From a checkpoint of a small transformer trained on Wikipedia: width 96, rotary positions.
Each number is 50 + 12 x the weight over its row's rms, rounded and kept within 0 to 99. Layers, rows and columns count from 0. The size before them is the row's rms in percent of the matrix's.

# layer 9 attention query, 96x96, rms 0.0955, rows 74-95, columns 0-95
108:50 58 52 59 52 63 53 57 55 50 36 33 80 60 53 32 28 56 59 50 49 47 69 58 34 46 70 56 32 53 51 63 65 51 60 32 41 52 48 55 85 45 52 50 47 50 45 57 59 48 28 59 42 65 41 37 45 30 74 31 43 39 59 61 52 42 59 35 37 57 39 58 59 51 67 57 30 46 50 41 48 70 66 49 23 52 41 68 50 46 73 48 44 36 55 50
124:49 65 55 40 45 49 61 52 55 53 59 63 39 35 60 51 63 49 71 49 38 59 45 42 25 58 67 31 44 50 47 77 49 48 29 50 35 66 62 84 50 37 52 55 35 53 62 53 47 53 30 64 56 45 21 43 52 52 44 30 38 61 39 61 62 41 49 56 68 40 36 51 63 53 55 58 51 60 75 43 44 53 38 49 58 77 35 51 51 39 37 65 66 35 43 44
117:41 47 65 45 52 55 55 49 53 50 58 74 34 61 54 63 67 62 49 59 51 79 44 33 50 41 53 61 44 50 56 35 41 73 36 46 46 69 62 49 29 59 59 69 52 64 47 61 31 51 45 40 62 44 55 46 60 58 29 46 61 33 46 55 48 49 25 35 62 57 69 56 70 44 34 58 64 42 77 54 59 39 43 52 62 42 56 48 55 29 39 61 42 80 60 43
133:55 39 39 40 54 50 33 39 49 35 61 52 44 39 72 31 60 77 35 56 68 43 35 43 46 50 31 49 43 50 48 48 59 54 53 50 77 41 34 45 53 55 62 45 42 49 77 67 42 57 45 38 75 41 48 36 64 65 63 54 37 47 44 49 53 49 57 57 61 60 48 44 48 57 57 71 29 27 55 57 63 57 61 47 46 71 70 30 62 33 57 65 62 69 66 56
108:60 53 58 33 74 46 52 76 53 40 57 54 32 47 53 50 67 58 58 58 59 75 24 32 38 55 51 52 36 49 54 46 44 64 35 46 57 54 54 38 29 67 51 55 42 55 51 55 51 50 47 34 64 38 50 36 64 70 32 38 45 51 48 62 28 45 09 44 65 46 46 46 66 38 40 65 52 31 71 48 68 57 42 41 56 38 48 47 36 54 31 53 55 58 45 43
120:52 29 42 50 54 45 49 41 55 38 39 43 77 58 55 70 19 68 36 66 41 67 57 44 56 37 47 57 50 42 71 34 51 59 83 49 69 62 46 37 61 55 55 54 74 38 26 46 42 45 64 47 43 53 53 63 29 39 57 50 62 35 42 41 44 49 69 58 42 51 54 52 48 58 44 48 24 30 54 50 61 58 61 37 54 47 73 42 43 50 59 45 49 64 63 44
072:27 30 19 59 30 71 39 43 71 59 56 45 49 56 78 42 46 57 65 60 66 43 38 38 49 42 71 44 35 71 42 61 49 47 52 42 39 47 50 69 34 46 45 52 43 47 39 48 63 46 54 44 53 57 46 48 58 53 46 48 18 44 50 27 51 53 44 57 66 50 60 22 56 44 51 58 26 26 56 49 46 59 43 70 50 58 68 43 42 48 53 57 54 65 46 53
065:14 42 34 63 57 50 52 36 46 58 56 64 52 45 65 38 27 46 63 58 42 55 55 48 65 44 57 57 43 49 44 28 56 71 54 42 43 54 55 69 45 55 60 42 36 52 28 43 33 55 35 63 59 40 52 59 53 56 49 37 33 56 62 58 54 50 45 60 51 38 28 26 34 44 63 46 57 49 51 71 54 73 35 66 60 35 47 59 76 39 50 41 72 66 63 50
074:53 47 68 61 50 59 73 48 49 53 63 49 51 74 54 40 62 47 59 47 59 67 57 48 34 55 38 68 50 49 55 54 63 46 41 27 45 57 55 44 64 71 51 58 36 57 48 75 70 55 24 37 42 75 59 24 51 59 78 60 32 33 57 60 64 36 42 43 39 50 36 49 61 32 59 49 49 38 67 44 42 36 61 44 47 47 47 55 64 48 47 71 64 53 59 65
087:69 54 52 44 43 44 41 59 39 54 27 39 38 50 58 47 56 49 38 50 61 40 42 52 48 57 62 31 48 56 53 40 48 35 40 59 53 63 42 57 50 35 55 58 68 39 55 32 38 39 69 62 47 48 38 53 61 59 52 66 66 48 48 36 39 58 78 70 51 53 72 76 27 64 33 71 56 67 32 65 60 49 52 56 37 40 40 40 27 51 50 19 39 49 36 51
084:71 59 27 38 56 29 22 41 45 44 36 44 46 55 60 54 53 54 40 55 43 28 58 52 60 74 46 42 53 59 72 44 52 49 47 62 61 35 48 50 45 33 47 40 44 40 54 38 37 51 72 64 61 31 56 44 50 44 28 57 67 69 41 50 33 58 67 65 69 45 49 59 23 58 46 65 39 37 42 69 71 59 39 58 53 44 50 46 47 34 48 41 58 69 43 50
084:52 60 28 55 60 52 50 28 26 56 76 33 50 52 37 47 50 57 47 33 41 35 50 37 37 54 48 51 64 46 39 69 54 79 35 61 54 58 59 57 47 53 48 45 53 52 53 60 30 46 29 34 46 39 50 52 55 36 39 26 41 51 26 42 67 46 46 47 52 50 61 47 61 69 64 44 50 52 49 70 76 37 32 42 31 84 41 50 50 48 48 66 49 46 50 45
079:36 65 44 43 64 23 34 32 58 54 53 34 42 51 60 59 56 78 69 51 42 39 43 35 53 57 41 45 41 58 52 62 46 22 63 49 57 46 48 73 43 44 54 53 47 46 51 58 45 46 54 42 52 14 28 45 59 40 52 32 51 54 44 41 44 37 62 48 46 45 56 49 50 46 58 51 23 51 44 66 81 54 53 42 48 60 39 36 35 66 47 82 62 59 47 46
082:70 65 45 51 52 61 47 45 54 48 55 31 37 51 49 31 52 46 55 57 52 41 41 52 38 68 75 50 42 59 58 36 60 13 58 37 34 52 60 52 66 41 39 36 35 35 56 31 37 52 36 72 50 58 33 56 37 45 71 46 61 58 55 63 47 46 72 59 44 56 47 56 43 47 55 67 50 49 41 53 54 60 50 51 30 56 30 49 46 63 60 55 54 15 23 58
078:45 48 43 50 55 65 73 69 48 63 55 62 63 72 41 35 30 33 73 51 48 40 58 46 27 40 54 52 52 45 56 42 43 52 37 43 30 56 59 53 59 56 51 61 41 47 55 47 37 60 24 47 33 63 66 49 51 55 54 47 42 46 56 73 55 51 51 59 50 42 42 51 65 71 73 43 58 50 49 29 28 51 53 47 13 67 48 74 66 53 66 49 52 38 52 65
114:18 62 43 51 51 27 25 36 52 44 55 13 38 31 50 60 57 68 63 59 38 49 54 40 62 59 43 44 57 56 40 62 56 55 49 43 47 40 54 50 57 61 30 35 50 54 50 55 68 38 51 52 68 28 39 45 54 28 43 38 50 42 61 38 31 54 46 23 45 38 55 42 41 47 44 57 47 44 54 75 61 63 56 48 61 29 41 48 34 62 48 62 66 62 57 44
116:40 61 43 59 31 76 57 49 48 63 56 64 48 72 48 35 47 23 51 38 54 49 68 57 47 50 44 51 61 49 57 46 45 43 46 46 23 63 52 58 58 49 63 44 40 59 62 39 33 62 31 59 44 64 49 61 49 49 63 54 57 38 65 76 66 44 65 46 35 62 49 56 50 67 62 36 67 60 39 39 35 33 49 57 29 70 52 62 70 36 70 37 42 32 36 55
111:39 34 54 47 48 58 51 28 45 61 42 70 51 68 26 36 52 57 36 47 29 36 71 49 45 47 49 54 37 44 49 43 63 37 56 40 50 47 45 64 41 35 57 56 66 62 45 58 54 47 57 37 51 78 71 50 54 45 50 59 61 23 33 57 63 42 71 32 58 45 70 46 45 36 27 47 73 53 52 43 48 54 44 58 52 37 56 54 60 33 42 55 22 70 56 68
138:67 55 42 49 52 58 59 29 45 44 47 22 47 54 28 47 62 32 59 51 43 39 62 55 73 57 56 58 41 54 52 48 43 46 56 60 18 47 60 51 49 31 56 41 33 30 58 40 58 56 63 59 39 54 49 36 58 33 55 51 47 50 51 51 47 38 53 33 24 47 46 70 35 49 63 22 51 40 36 56 33 55 51 43 35 47 27 52 58 63 54 43 44 39 23 76
114:29 46 53 70 45 43 47 42 44 63 59 41 57 48 27 40 33 38 49 46 49 45 56 54 61 49 48 50 76 40 59 37 58 41 44 68 52 29 59 51 65 56 31 32 60 44 45 39 27 58 33 44 32 63 49 65 40 26 81 50 70 60 50 64 42 72 65 38 29 38 48 55 47 52 51 39 73 51 36 62 40 52 52 65 47 57 53 41 43 57 54 29 63 41 53 51
126:52 63 50 38 43 33 50 54 59 62 44 54 46 45 70 56 42 45 75 48 45 65 41 56 31 50 72 31 32 52 50 69 46 63 59 36 45 73 60 76 51 43 65 68 43 42 56 51 53 47 45 66 39 43 18 44 44 41 48 28 46 53 40 46 54 25 46 58 50 43 45 56 59 53 64 54 24 60 67 53 49 65 37 41 47 70 29 63 49 46 43 68 48 31 47 37
125:21 51 40 57 31 39 38 45 36 60 62 69 48 51 41 45 34 38 51 39 49 57 61 66 63 41 39 77 79 40 45 42 41 63 70 55 59 40 49 25 59 61 58 39 60 52 44 44 52 47 40 46 49 62 57 78 44 45 64 65 55 64 53 41 57 65 58 47 44 60 63 31 48 75 58 22 41 58 38 38 44 38 43 58 40 56 72 50 56 52 56 37 45 54 62 52
# layer 9 attention key, 96x96, rms 0.0956, rows 74-95, columns 0-95
112:56 57 40 55 44 78 62 53 36 51 44 40 60 77 37 29 55 46 57 48 28 40 67 63 31 38 55 63 56 50 65 48 63 58 45 50 41 47 62 29 68 48 49 41 36 36 47 45 56 71 47 52 49 36 59 39 52 45 42 59 42 39 50 64 62 35 57 35 42 47 51 61 44 61 67 42 57 53 54 45 35 41 56 62 38 62 57 46 47 63 73 43 33 31 23 82
114:50 70 55 42 26 46 28 52 47 54 58 53 52 29 71 61 38 63 68 42 40 53 37 46 46 64 34 51 54 52 56 65 34 54 59 50 61 49 57 41 37 25 46 56 48 65 35 41 41 38 46 24 30 64 56 69 59 35 47 37 76 59 43 52 60 56 46 48 37 43 47 61 85 61 48 44 37 51 54 48 49 46 43 35 46 33 50 44 34 60 42 72 58 59 60 29
101:32 46 64 53 46 38 41 42 69 57 46 48 55 51 71 74 38 55 54 38 70 65 49 22 70 48 42 39 54 60 39 40 31 44 51 39 57 63 50 47 22 40 58 53 46 54 40 48 43 27 43 65 52 48 43 75 44 58 52 45 59 41 68 66 45 62 53 59 62 64 57 50 73 54 52 44 40 47 42 40 48 64 49 49 51 47 21 54 66 41 60 53 40 48 66 15
115:38 43 32 29 41 70 32 51 43 69 34 60 43 61 61 25 52 63 28 33 36 56 35 39 43 39 60 47 60 45 47 60 58 43 46 32 47 42 53 53 44 52 33 53 57 55 53 57 53 62 52 70 52 46 41 61 72 48 52 41 49 50 63 57 59 44 21 51 55 60 68 55 56 38 18 64 66 49 28 32 73 36 43 58 54 55 56 45 51 50 70 54 44 49 56 29
102:49 54 68 55 49 39 36 52 63 62 43 48 54 52 67 70 59 52 63 41 70 60 37 19 72 53 53 37 59 51 32 39 30 56 54 29 63 54 44 59 19 40 47 39 52 65 44 48 44 34 39 61 58 52 56 65 56 51 64 42 60 40 72 62 48 63 49 45 52 65 55 55 77 51 62 48 37 37 38 43 52 60 55 53 63 44 28 51 59 46 46 71 39 49 70 30
111:49 42 24 43 59 72 64 51 55 44 37 46 58 60 27 43 54 48 37 55 55 32 61 61 48 27 53 58 63 30 70 38 80 65 47 57 39 56 52 44 73 66 50 55 55 20 55 48 30 54 65 63 52 52 47 45 55 62 48 46 29 45 48 33 53 43 57 67 67 49 46 45 36 61 70 61 52 53 59 50 47 52 59 50 69 59 46 70 65 56 75 56 39 49 40 56
093:70 69 52 49 57 23 43 46 31 38 48 57 45 47 31 44 50 30 41 53 35 51 49 61 58 58 29 63 74 53 69 35 58 59 44 48 64 58 44 57 51 78 33 63 71 25 55 63 29 45 49 68 58 56 59 41 43 45 32 55 54 61 42 54 43 36 73 55 47 44 55 56 35 48 38 52 68 56 52 54 45 40 64 42 50 62 58 61 61 55 43 51 59 79 57 38
082:57 61 33 44 57 27 68 63 49 50 52 53 43 56 56 55 31 22 40 39 72 50 50 62 54 46 41 58 86 72 51 55 48 45 35 51 52 35 51 34 55 59 38 54 53 32 47 44 48 52 56 34 53 35 45 83 42 65 30 48 42 49 44 47 50 35 66 56 40 51 29 69 43 69 43 55 51 52 33 33 51 47 48 33 48 75 63 60 41 63 48 44 47 61 61 43
076:38 36 56 64 51 74 38 40 64 52 61 59 66 38 48 47 43 65 82 66 37 48 44 28 43 42 63 40 30 43 51 54 55 50 72 46 54 56 56 53 52 23 60 38 41 67 53 45 48 46 42 50 60 50 48 36 54 42 62 34 49 44 44 36 36 59 24 55 48 43 71 42 79 25 45 39 62 50 58 52 75 57 41 51 50 41 38 29 58 47 53 69 40 43 39 51
094:67 54 34 70 44 47 40 41 39 41 60 65 45 40 37 38 64 60 39 49 39 40 48 61 57 40 13 69 47 41 45 39 66 56 41 47 53 54 33 60 54 57 42 60 54 51 68 57 30 62 48 43 54 55 67 34 53 52 27 66 44 51 37 58 54 46 63 61 59 40 67 36 34 24 58 30 63 58 70 59 28 64 65 40 68 57 52 60 47 47 45 69 66 53 55 46
095:53 50 28 64 61 33 62 54 42 63 43 43 43 46 68 50 63 35 40 35 40 47 55 49 67 43 47 62 79 60 47 46 41 76 29 60 62 54 44 59 42 53 22 53 61 41 47 50 46 51 69 53 37 53 69 71 37 62 16 45 52 56 35 40 36 48 66 47 42 44 42 54 28 54 61 39 42 56 41 75 31 55 45 39 52 48 55 41 44 66 50 44 56 72 55 51
085:68 46 50 49 57 37 69 70 53 44 42 48 47 53 64 46 39 47 51 50 62 60 68 58 35 46 65 45 54 62 31 60 60 54 45 35 42 53 42 51 46 59 39 31 70 44 20 19 73 47 50 42 50 44 67 61 50 49 66 59 61 46 31 54 48 64 52 44 40 57 33 59 22 64 45 53 16 52 39 49 41 53 60 52 38 38 61 52 68 63 40 27 58 47 37 57
099:65 66 35 56 62 53 62 57 26 66 49 64 51 55 78 45 77 32 45 35 39 49 43 42 81 48 55 50 84 46 46 43 60 45 45 51 53 56 35 64 51 37 43 46 59 62 54 38 45 56 56 37 73 43 62 43 44 41 52 56 71 41 49 31 52 44 48 51 38 51 65 41 34 21 41 46 68 50 33 50 64 44 42 48 48 35 41 47 41 61 40 54 63 70 56 44
095:42 66 42 54 45 57 38 50 39 65 47 51 47 55 70 49 52 63 52 48 31 75 61 50 61 39 28 59 58 62 67 55 50 59 31 60 47 46 61 38 42 42 27 53 44 40 38 51 70 59 44 62 33 30 51 56 53 49 24 55 65 63 31 75 66 46 39 35 45 56 57 56 35 59 41 31 60 63 40 52 31 57 54 71 43 61 54 23 32 49 53 43 35 61 40 61
064:53 61 52 55 38 66 51 41 30 52 57 38 42 81 47 49 44 19 48 55 45 56 75 67 40 49 42 62 55 47 62 55 65 53 46 31 51 43 50 34 54 23 50 44 40 42 37 30 54 71 55 54 49 41 56 41 41 43 46 70 49 49 38 54 50 59 68 41 57 48 45 55 38 59 43 52 52 65 48 49 34 39 49 58 40 33 59 55 51 68 54 21 26 24 30 71
084:57 44 72 44 59 47 41 63 64 45 35 60 55 44 60 75 60 57 57 51 61 46 28 21 71 52 58 46 42 49 45 48 41 61 51 58 62 30 51 53 31 45 35 51 50 47 37 75 52 28 38 42 37 43 61 79 44 64 46 21 43 46 55 49 34 60 36 58 52 46 54 43 66 52 60 62 33 48 35 60 56 58 56 41 72 48 43 33 54 53 42 57 58 62 71 32
098:54 44 33 41 50 53 61 43 32 51 64 47 37 60 36 25 34 41 38 59 35 47 73 78 34 53 43 68 57 49 67 55 71 42 50 56 48 49 50 45 70 54 46 59 51 41 54 31 50 62 62 33 51 46 46 35 43 41 35 70 49 61 27 44 46 47 49 38 49 51 51 53 21 45 38 48 66 64 57 60 45 37 44 49 30 45 73 45 39 57 55 32 46 51 22 71
116:27 40 63 42 55 47 70 25 44 53 60 39 54 56 44 74 18 44 46 50 48 45 52 40 41 39 34 45 41 57 44 55 41 23 49 52 43 56 58 34 39 51 72 59 41 42 48 39 42 59 55 57 44 61 55 57 45 59 49 71 44 49 37 61 63 40 69 68 63 35 55 33 62 40 24 34 50 59 50 32 19 42 50 42 40 56 36 58 71 51 42 37 40 50 44 57
121:68 53 56 69 56 81 45 45 49 42 57 48 47 62 39 46 56 27 45 56 48 63 40 57 64 59 56 34 29 42 51 60 39 47 56 54 34 28 55 56 59 51 34 47 41 46 59 43 77 62 60 41 56 42 65 52 37 44 48 68 58 45 36 37 41 28 52 47 35 54 55 56 30 65 45 40 40 52 53 63 56 35 44 51 32 55 71 51 67 57 32 41 49 42 21 80
104:44 37 47 52 43 50 56 48 54 43 44 40 36 44 62 53 51 43 48 64 48 47 66 73 48 51 41 58 45 51 62 59 77 68 39 58 50 36 49 44 71 55 38 51 46 39 43 65 60 51 44 44 35 42 50 28 40 49 40 31 46 62 18 57 33 55 55 39 59 43 36 44 23 49 59 68 68 75 61 58 26 46 55 45 56 61 73 36 48 35 40 24 42 62 48 70
129:52 71 45 49 37 66 39 56 43 54 69 46 51 47 55 63 51 57 72 42 33 55 53 45 56 61 41 40 60 53 64 41 33 60 56 49 64 62 65 45 49 32 57 46 54 55 37 27 39 45 60 25 34 57 58 82 63 49 50 55 66 50 39 31 67 28 66 57 40 44 55 56 86 70 55 35 45 47 49 49 59 61 37 40 49 44 47 51 37 74 51 68 52 51 46 37
133:48 41 49 34 26 23 61 70 49 50 51 57 44 59 55 45 46 41 48 67 68 58 65 70 35 46 63 68 33 52 53 47 60 59 49 44 48 50 37 40 66 56 61 58 57 60 51 79 63 47 45 47 44 37 35 41 38 59 56 38 38 47 43 32 30 39 40 51 77 56 42 33 45 58 40 75 73 63 42 60 48 55 53 49 46 46 66 40 51 44 55 20 53 54 39 35
# layer 9 attention value, 96x96, rms 0.0999, rows 64-78, columns 0-95
091:40 44 59 39 43 46 33 50 31 68 57 56 50 63 41 48 60 53 41 52 63 40 37 41 61 47 54 54 46 41 45 44 48 55 48 53 59 35 54 52 57 53 63 54 25 37 57 78 39 72 25 50 55 53 33 32 51 64 56 42 49 50 66 62 68 37 58 55 24 71 54 46 62 56 62 32 66 45 54 12 38 36 66 64 67 59 59 72 46 59 53 50 59 60 58 62
088:38 32 67 39 39 24 57 50 40 99 44 47 46 58 51 52 60 49 55 45 34 36 53 52 57 64 44 32 47 68 48 33 48 67 40 58 49 31 36 46 47 41 31 61 32 38 48 48 50 52 33 41 47 37 64 53 58 50 47 35 58 34 58 68 63 35 68 55 68 59 72 41 60 61 49 46 66 47 45 58 46 33 34 36 36 43 52 58 59 55 51 40 63 40 56 48
093:44 28 49 50 52 51 45 42 58 35 62 50 52 46 58 58 66 47 66 30 33 61 41 51 58 25 63 45 50 34 54 45 46 50 65 48 65 59 43 55 48 51 47 60 24 30 58 53 54 65 58 40 18 58 62 40 45 50 63 40 77 40 26 53 44 47 52 53 84 46 39 61 60 65 39 57 61 35 40 36 53 51 33 64 51 52 77 47 49 57 50 52 74 36 48 62
107:71 45 55 28 66 39 64 35 69 39 49 79 49 57 74 60 77 59 59 45 43 57 53 49 42 44 56 41 60 58 52 32 50 41 47 45 67 67 64 46 52 55 46 48 71 38 67 36 46 46 65 35 57 48 36 55 59 50 72 54 55 49 50 23 62 41 50 59 66 40 28 52 62 46 58 44 55 49 48 46 77 39 31 67 41 61 51 47 45 71 52 48 68 41 49 50
102:59 39 47 26 34 57 57 18 39 33 62 32 53 59 56 51 58 45 33 69 52 56 47 51 45 45 44 42 63 68 58 34 48 47 69 52 48 57 49 53 54 60 43 25 24 45 61 38 71 45 51 69 34 40 63 42 41 52 54 45 61 60 51 54 20 41 42 73 70 26 64 60 60 55 52 49 33 42 55 62 42 56 32 35 45 36 49 46 69 56 51 52 53 40 47 59
104:62 40 64 63 47 48 42 40 34 76 39 49 47 55 47 49 34 47 49 42 32 39 59 59 66 56 42 47 64 51 50 59 57 65 34 76 57 38 21 41 51 55 45 64 44 46 52 33 49 53 63 55 63 27 69 56 67 58 35 56 84 52 45 58 45 40 45 47 67 36 62 64 42 68 46 36 71 34 46 54 43 36 60 30 33 45 64 51 70 51 52 55 46 34 56 40
106:57 35 47 49 46 38 50 52 33 64 60 46 47 52 43 36 45 25 54 66 44 50 57 49 61 43 54 24 63 51 50 25 58 45 68 55 77 52 06 59 51 44 51 56 25 53 64 52 34 55 44 61 60 47 60 55 50 46 39 43 37 46 46 38 48 51 44 54 80 56 48 61 39 72 57 21 56 45 32 66 59 58 62 50 64 37 49 69 49 47 53 49 44 49 39 43
087:71 45 38 57 57 64 51 15 49 32 56 49 50 53 69 58 37 44 67 48 42 58 65 56 48 49 45 59 64 78 55 47 50 43 42 43 47 70 64 36 50 44 51 49 59 49 59 33 61 32 77 60 60 37 45 58 61 46 47 77 49 74 50 50 38 23 35 51 38 39 60 59 49 52 70 29 59 54 61 63 58 56 54 48 33 47 49 56 65 56 52 40 24 46 53 40
096:57 52 51 56 41 67 36 30 54 31 50 44 55 52 58 51 49 44 56 48 38 35 51 53 53 18 55 48 56 51 43 57 50 46 60 54 53 57 38 44 52 50 61 57 45 49 57 40 47 58 61 72 31 45 79 41 61 65 34 53 91 75 36 49 48 35 39 50 57 15 53 65 66 57 26 40 51 33 48 37 42 45 58 50 35 50 66 46 62 51 48 62 45 29 46 51
103:62 49 40 60 69 54 34 68 23 64 71 40 46 52 26 38 37 42 52 51 34 41 47 51 49 23 60 57 56 46 51 31 36 53 36 46 46 44 71 55 47 52 40 51 53 40 47 41 53 60 60 47 45 49 62 55 30 44 41 63 13 32 39 44 58 43 49 31 20 59 65 52 41 58 47 41 59 59 54 65 47 57 59 52 44 49 60 64 31 50 49 24 36 47 38 56
093:47 57 46 52 36 47 58 63 65 43 42 58 50 32 57 46 47 26 53 75 51 53 57 47 39 67 45 14 68 56 50 57 72 56 68 42 47 61 36 57 46 46 50 53 67 64 60 32 39 32 51 53 74 62 49 61 53 37 36 44 42 54 58 26 32 64 42 55 78 50 43 55 39 44 42 66 44 64 44 59 71 53 55 40 51 22 41 49 53 36 51 61 47 56 41 34
109:40 49 56 30 59 50 52 51 59 51 56 67 52 37 62 54 93 74 49 57 41 60 42 45 50 39 50 35 35 62 52 38 53 57 53 44 60 56 51 58 50 53 45 44 29 48 46 58 61 60 37 48 21 65 38 37 36 42 76 37 47 39 49 43 61 53 57 49 66 54 41 40 66 39 23 60 62 49 46 32 54 34 28 71 47 57 53 51 29 34 50 50 68 46 62 61
088:55 54 50 28 43 40 50 35 58 51 61 59 49 60 61 51 69 78 40 62 60 67 37 54 41 58 51 42 58 56 52 47 54 46 53 44 80 59 43 60 53 61 53 35 56 39 82 16 31 55 43 49 50 46 25 33 72 42 59 28 74 50 42 41 27 53 52 59 49 43 28 47 54 48 57 44 31 49 47 39 57 45 58 43 60 42 47 66 35 40 51 55 50 40 63 58
083:46 33 51 59 59 27 71 53 66 62 48 63 48 53 69 56 61 49 46 20 44 41 56 60 58 51 52 42 40 48 44 34 54 57 48 44 55 46 34 39 50 43 37 63 58 19 63 39 41 61 52 32 55 48 49 49 61 43 49 43 64 54 42 69 63 41 61 38 82 44 53 48 57 50 40 46 84 33 33 44 59 24 37 65 43 46 65 76 44 50 47 48 61 37 48 55
096:55 39 47 52 62 46 61 54 55 41 64 56 47 63 60 44 23 32 53 32 63 60 56 47 63 44 51 57 56 47 52 45 47 38 69 54 43 47 33 27 49 42 30 46 63 35 40 60 50 42 65 54 40 52 37 58 87 43 37 53 28 47 36 53 56 70 51 40 46 29 58 59 39 42 54 63 36 63 22 58 55 26 35 62 52 31 49 66 53 54 51 58 47 50 21 44
# layer 9 attention output (transposed), 96x96, rms 0.0971, rows 64-77, columns 0-95
093:65 36 64 46 63 53 58 47 57 60 48 49 86 56 55 51 59 53 55 48 56 34 50 57 41 52 44 62 69 50 56 18 53 35 41 44 35 45 42 53 54 44 46 54 59 49 45 41 48 40 60 73 51 43 36 66 47 62 40 46 58 43 33 57 41 65 87 23 62 38 51 70 63 41 35 47 44 49 40 51 72 57 64 45 42 53 72 28 50 52 51 43 23 53 39 53
088:62 30 58 65 44 57 28 53 47 40 57 64 55 63 68 44 42 64 43 32 61 44 55 34 41 49 58 73 72 41 69 38 56 32 47 43 45 66 68 53 48 62 35 31 58 46 28 50 50 48 50 72 54 56 39 55 44 37 60 64 54 67 79 28 48 71 57 45 64 36 34 50 51 30 54 44 56 48 34 41 55 39 58 51 54 58 50 19 44 54 50 58 39 53 49 38
096:35 56 40 51 55 34 35 34 48 32 54 52 75 67 48 39 33 69 48 48 68 59 26 51 29 44 52 38 75 70 39 47 56 57 47 55 57 46 70 48 38 42 43 57 46 41 45 65 47 56 40 36 53 38 60 63 56 42 48 52 57 43 25 46 45 61 42 37 63 43 40 66 37 66 63 53 61 64 52 62 42 71 41 56 50 43 64 25 45 47 59 64 27 74 61 58
105:50 62 42 54 52 49 38 39 42 70 47 64 47 61 51 42 39 65 55 42 58 25 49 45 80 59 61 28 47 61 45 49 47 49 59 51 53 55 49 42 54 46 38 46 44 34 42 56 36 69 47 44 49 46 79 40 43 45 53 43 60 52 25 45 48 36 39 70 42 60 56 45 33 60 70 26 69 83 72 58 66 69 41 57 47 64 68 43 50 47 41 46 40 72 44 52
106:28 75 28 47 58 68 49 48 67 39 61 47 53 72 50 47 46 55 31 57 62 55 52 42 50 45 40 58 57 63 54 58 23 42 44 57 50 42 62 44 55 40 59 43 47 43 30 59 50 54 37 67 59 37 53 44 39 36 57 42 52 43 40 62 46 21 29 51 59 51 53 56 57 62 52 39 60 40 48 36 81 33 35 40 36 37 51 75 36 36 64 66 66 66 50 66
100:38 33 32 53 33 64 48 65 44 51 59 62 69 54 61 35 49 39 40 50 51 43 68 55 44 48 56 75 64 52 50 66 38 61 57 46 39 27 50 66 57 48 36 31 52 43 52 32 62 45 59 52 60 38 36 47 45 47 54 53 51 43 80 14 48 74 44 45 49 57 36 32 49 55 49 19 50 55 30 37 37 35 49 49 43 46 49 42 49 53 71 59 65 65 50 42
108:62 63 52 52 44 62 53 75 56 53 54 44 56 46 50 54 39 62 36 57 46 70 47 42 47 47 50 38 74 60 28 43 66 52 42 40 53 44 66 44 44 41 45 46 66 50 58 43 50 44 51 84 48 53 48 47 66 36 47 59 68 37 44 19 34 78 61 43 57 69 42 37 62 70 54 37 40 29 53 23 56 59 47 54 35 35 28 42 39 56 52 52 52 46 36 32
092:38 59 30 45 54 81 66 48 43 56 62 47 54 44 30 57 41 36 40 51 45 45 68 56 66 56 50 57 30 55 44 65 26 58 55 53 46 34 47 51 64 54 60 42 47 54 43 34 58 54 47 50 36 44 69 31 45 54 53 48 43 62 48 44 56 40 20 64 38 63 56 46 45 60 60 27 69 70 61 34 50 30 27 51 36 46 48 88 51 50 67 51 56 44 54 47
098:26 54 32 44 54 58 51 52 50 42 68 50 85 59 39 39 47 41 25 59 63 59 47 63 47 43 55 45 64 74 46 67 31 64 61 73 41 34 33 64 49 52 65 57 41 42 45 49 60 59 48 46 49 28 61 61 53 53 48 46 52 29 50 44 54 48 36 29 56 55 53 45 47 61 48 29 46 55 38 33 28 38 41 52 35 41 61 52 47 43 61 59 61 83 56 58
106:51 62 49 52 37 78 60 69 43 53 69 67 47 50 28 51 40 40 63 38 36 62 40 69 32 37 56 57 59 50 55 27 51 60 36 43 61 50 58 35 53 44 57 58 52 50 61 39 42 40 41 45 39 59 61 60 54 73 43 62 46 60 62 54 45 62 49 70 43 44 58 61 61 48 48 51 46 49 58 47 37 24 33 46 41 55 53 64 61 52 56 34 02 35 39 61
098:49 68 46 58 41 40 42 63 52 44 35 37 22 36 54 62 41 59 37 66 43 59 52 43 60 52 44 22 40 44 39 68 57 52 57 31 63 59 52 58 47 60 55 46 38 51 51 51 60 58 54 51 54 56 50 47 62 34 54 41 55 42 61 34 44 41 42 49 42 70 47 25 40 59 68 51 47 32 53 42 51 66 61 51 48 44 27 64 41 48 21 56 92 38 51 24
103:54 52 46 59 72 24 41 42 48 46 40 57 67 63 54 38 29 74 58 45 50 37 27 41 43 51 57 27 55 63 59 44 59 40 38 47 72 70 58 49 45 58 46 58 50 51 35 69 43 61 34 52 73 67 62 54 47 42 41 55 58 58 32 70 50 43 67 45 58 38 50 63 46 40 58 66 67 58 62 56 56 56 57 56 60 56 63 22 40 39 33 64 33 68 49 55
090:36 63 45 52 58 47 42 40 48 60 48 54 47 55 53 47 44 59 48 44 57 30 64 37 57 54 44 30 55 53 53 47 46 42 48 34 60 38 37 46 63 43 44 43 50 47 52 51 35 65 52 57 70 29 40 45 51 57 49 36 70 54 23 45 23 41 47 47 69 67 51 47 52 63 27 47 55 48 56 63 85 63 58 65 65 49 57 29 39 42 27 52 68 87 52 66
085:46 40 50 63 44 53 41 37 43 52 51 70 69 52 60 35 34 57 38 24 53 40 44 35 43 53 51 31 62 43 52 48 75 46 55 23 36 65 55 63 39 56 41 31 60 38 46 48 40 58 44 41 45 46 49 50 45 48 55 54 54 59 52 35 51 65 63 43 54 60 33 52 43 46 52 44 49 77 53 59 37 64 38 65 48 59 63 13 43 62 59 41 21 80 65 46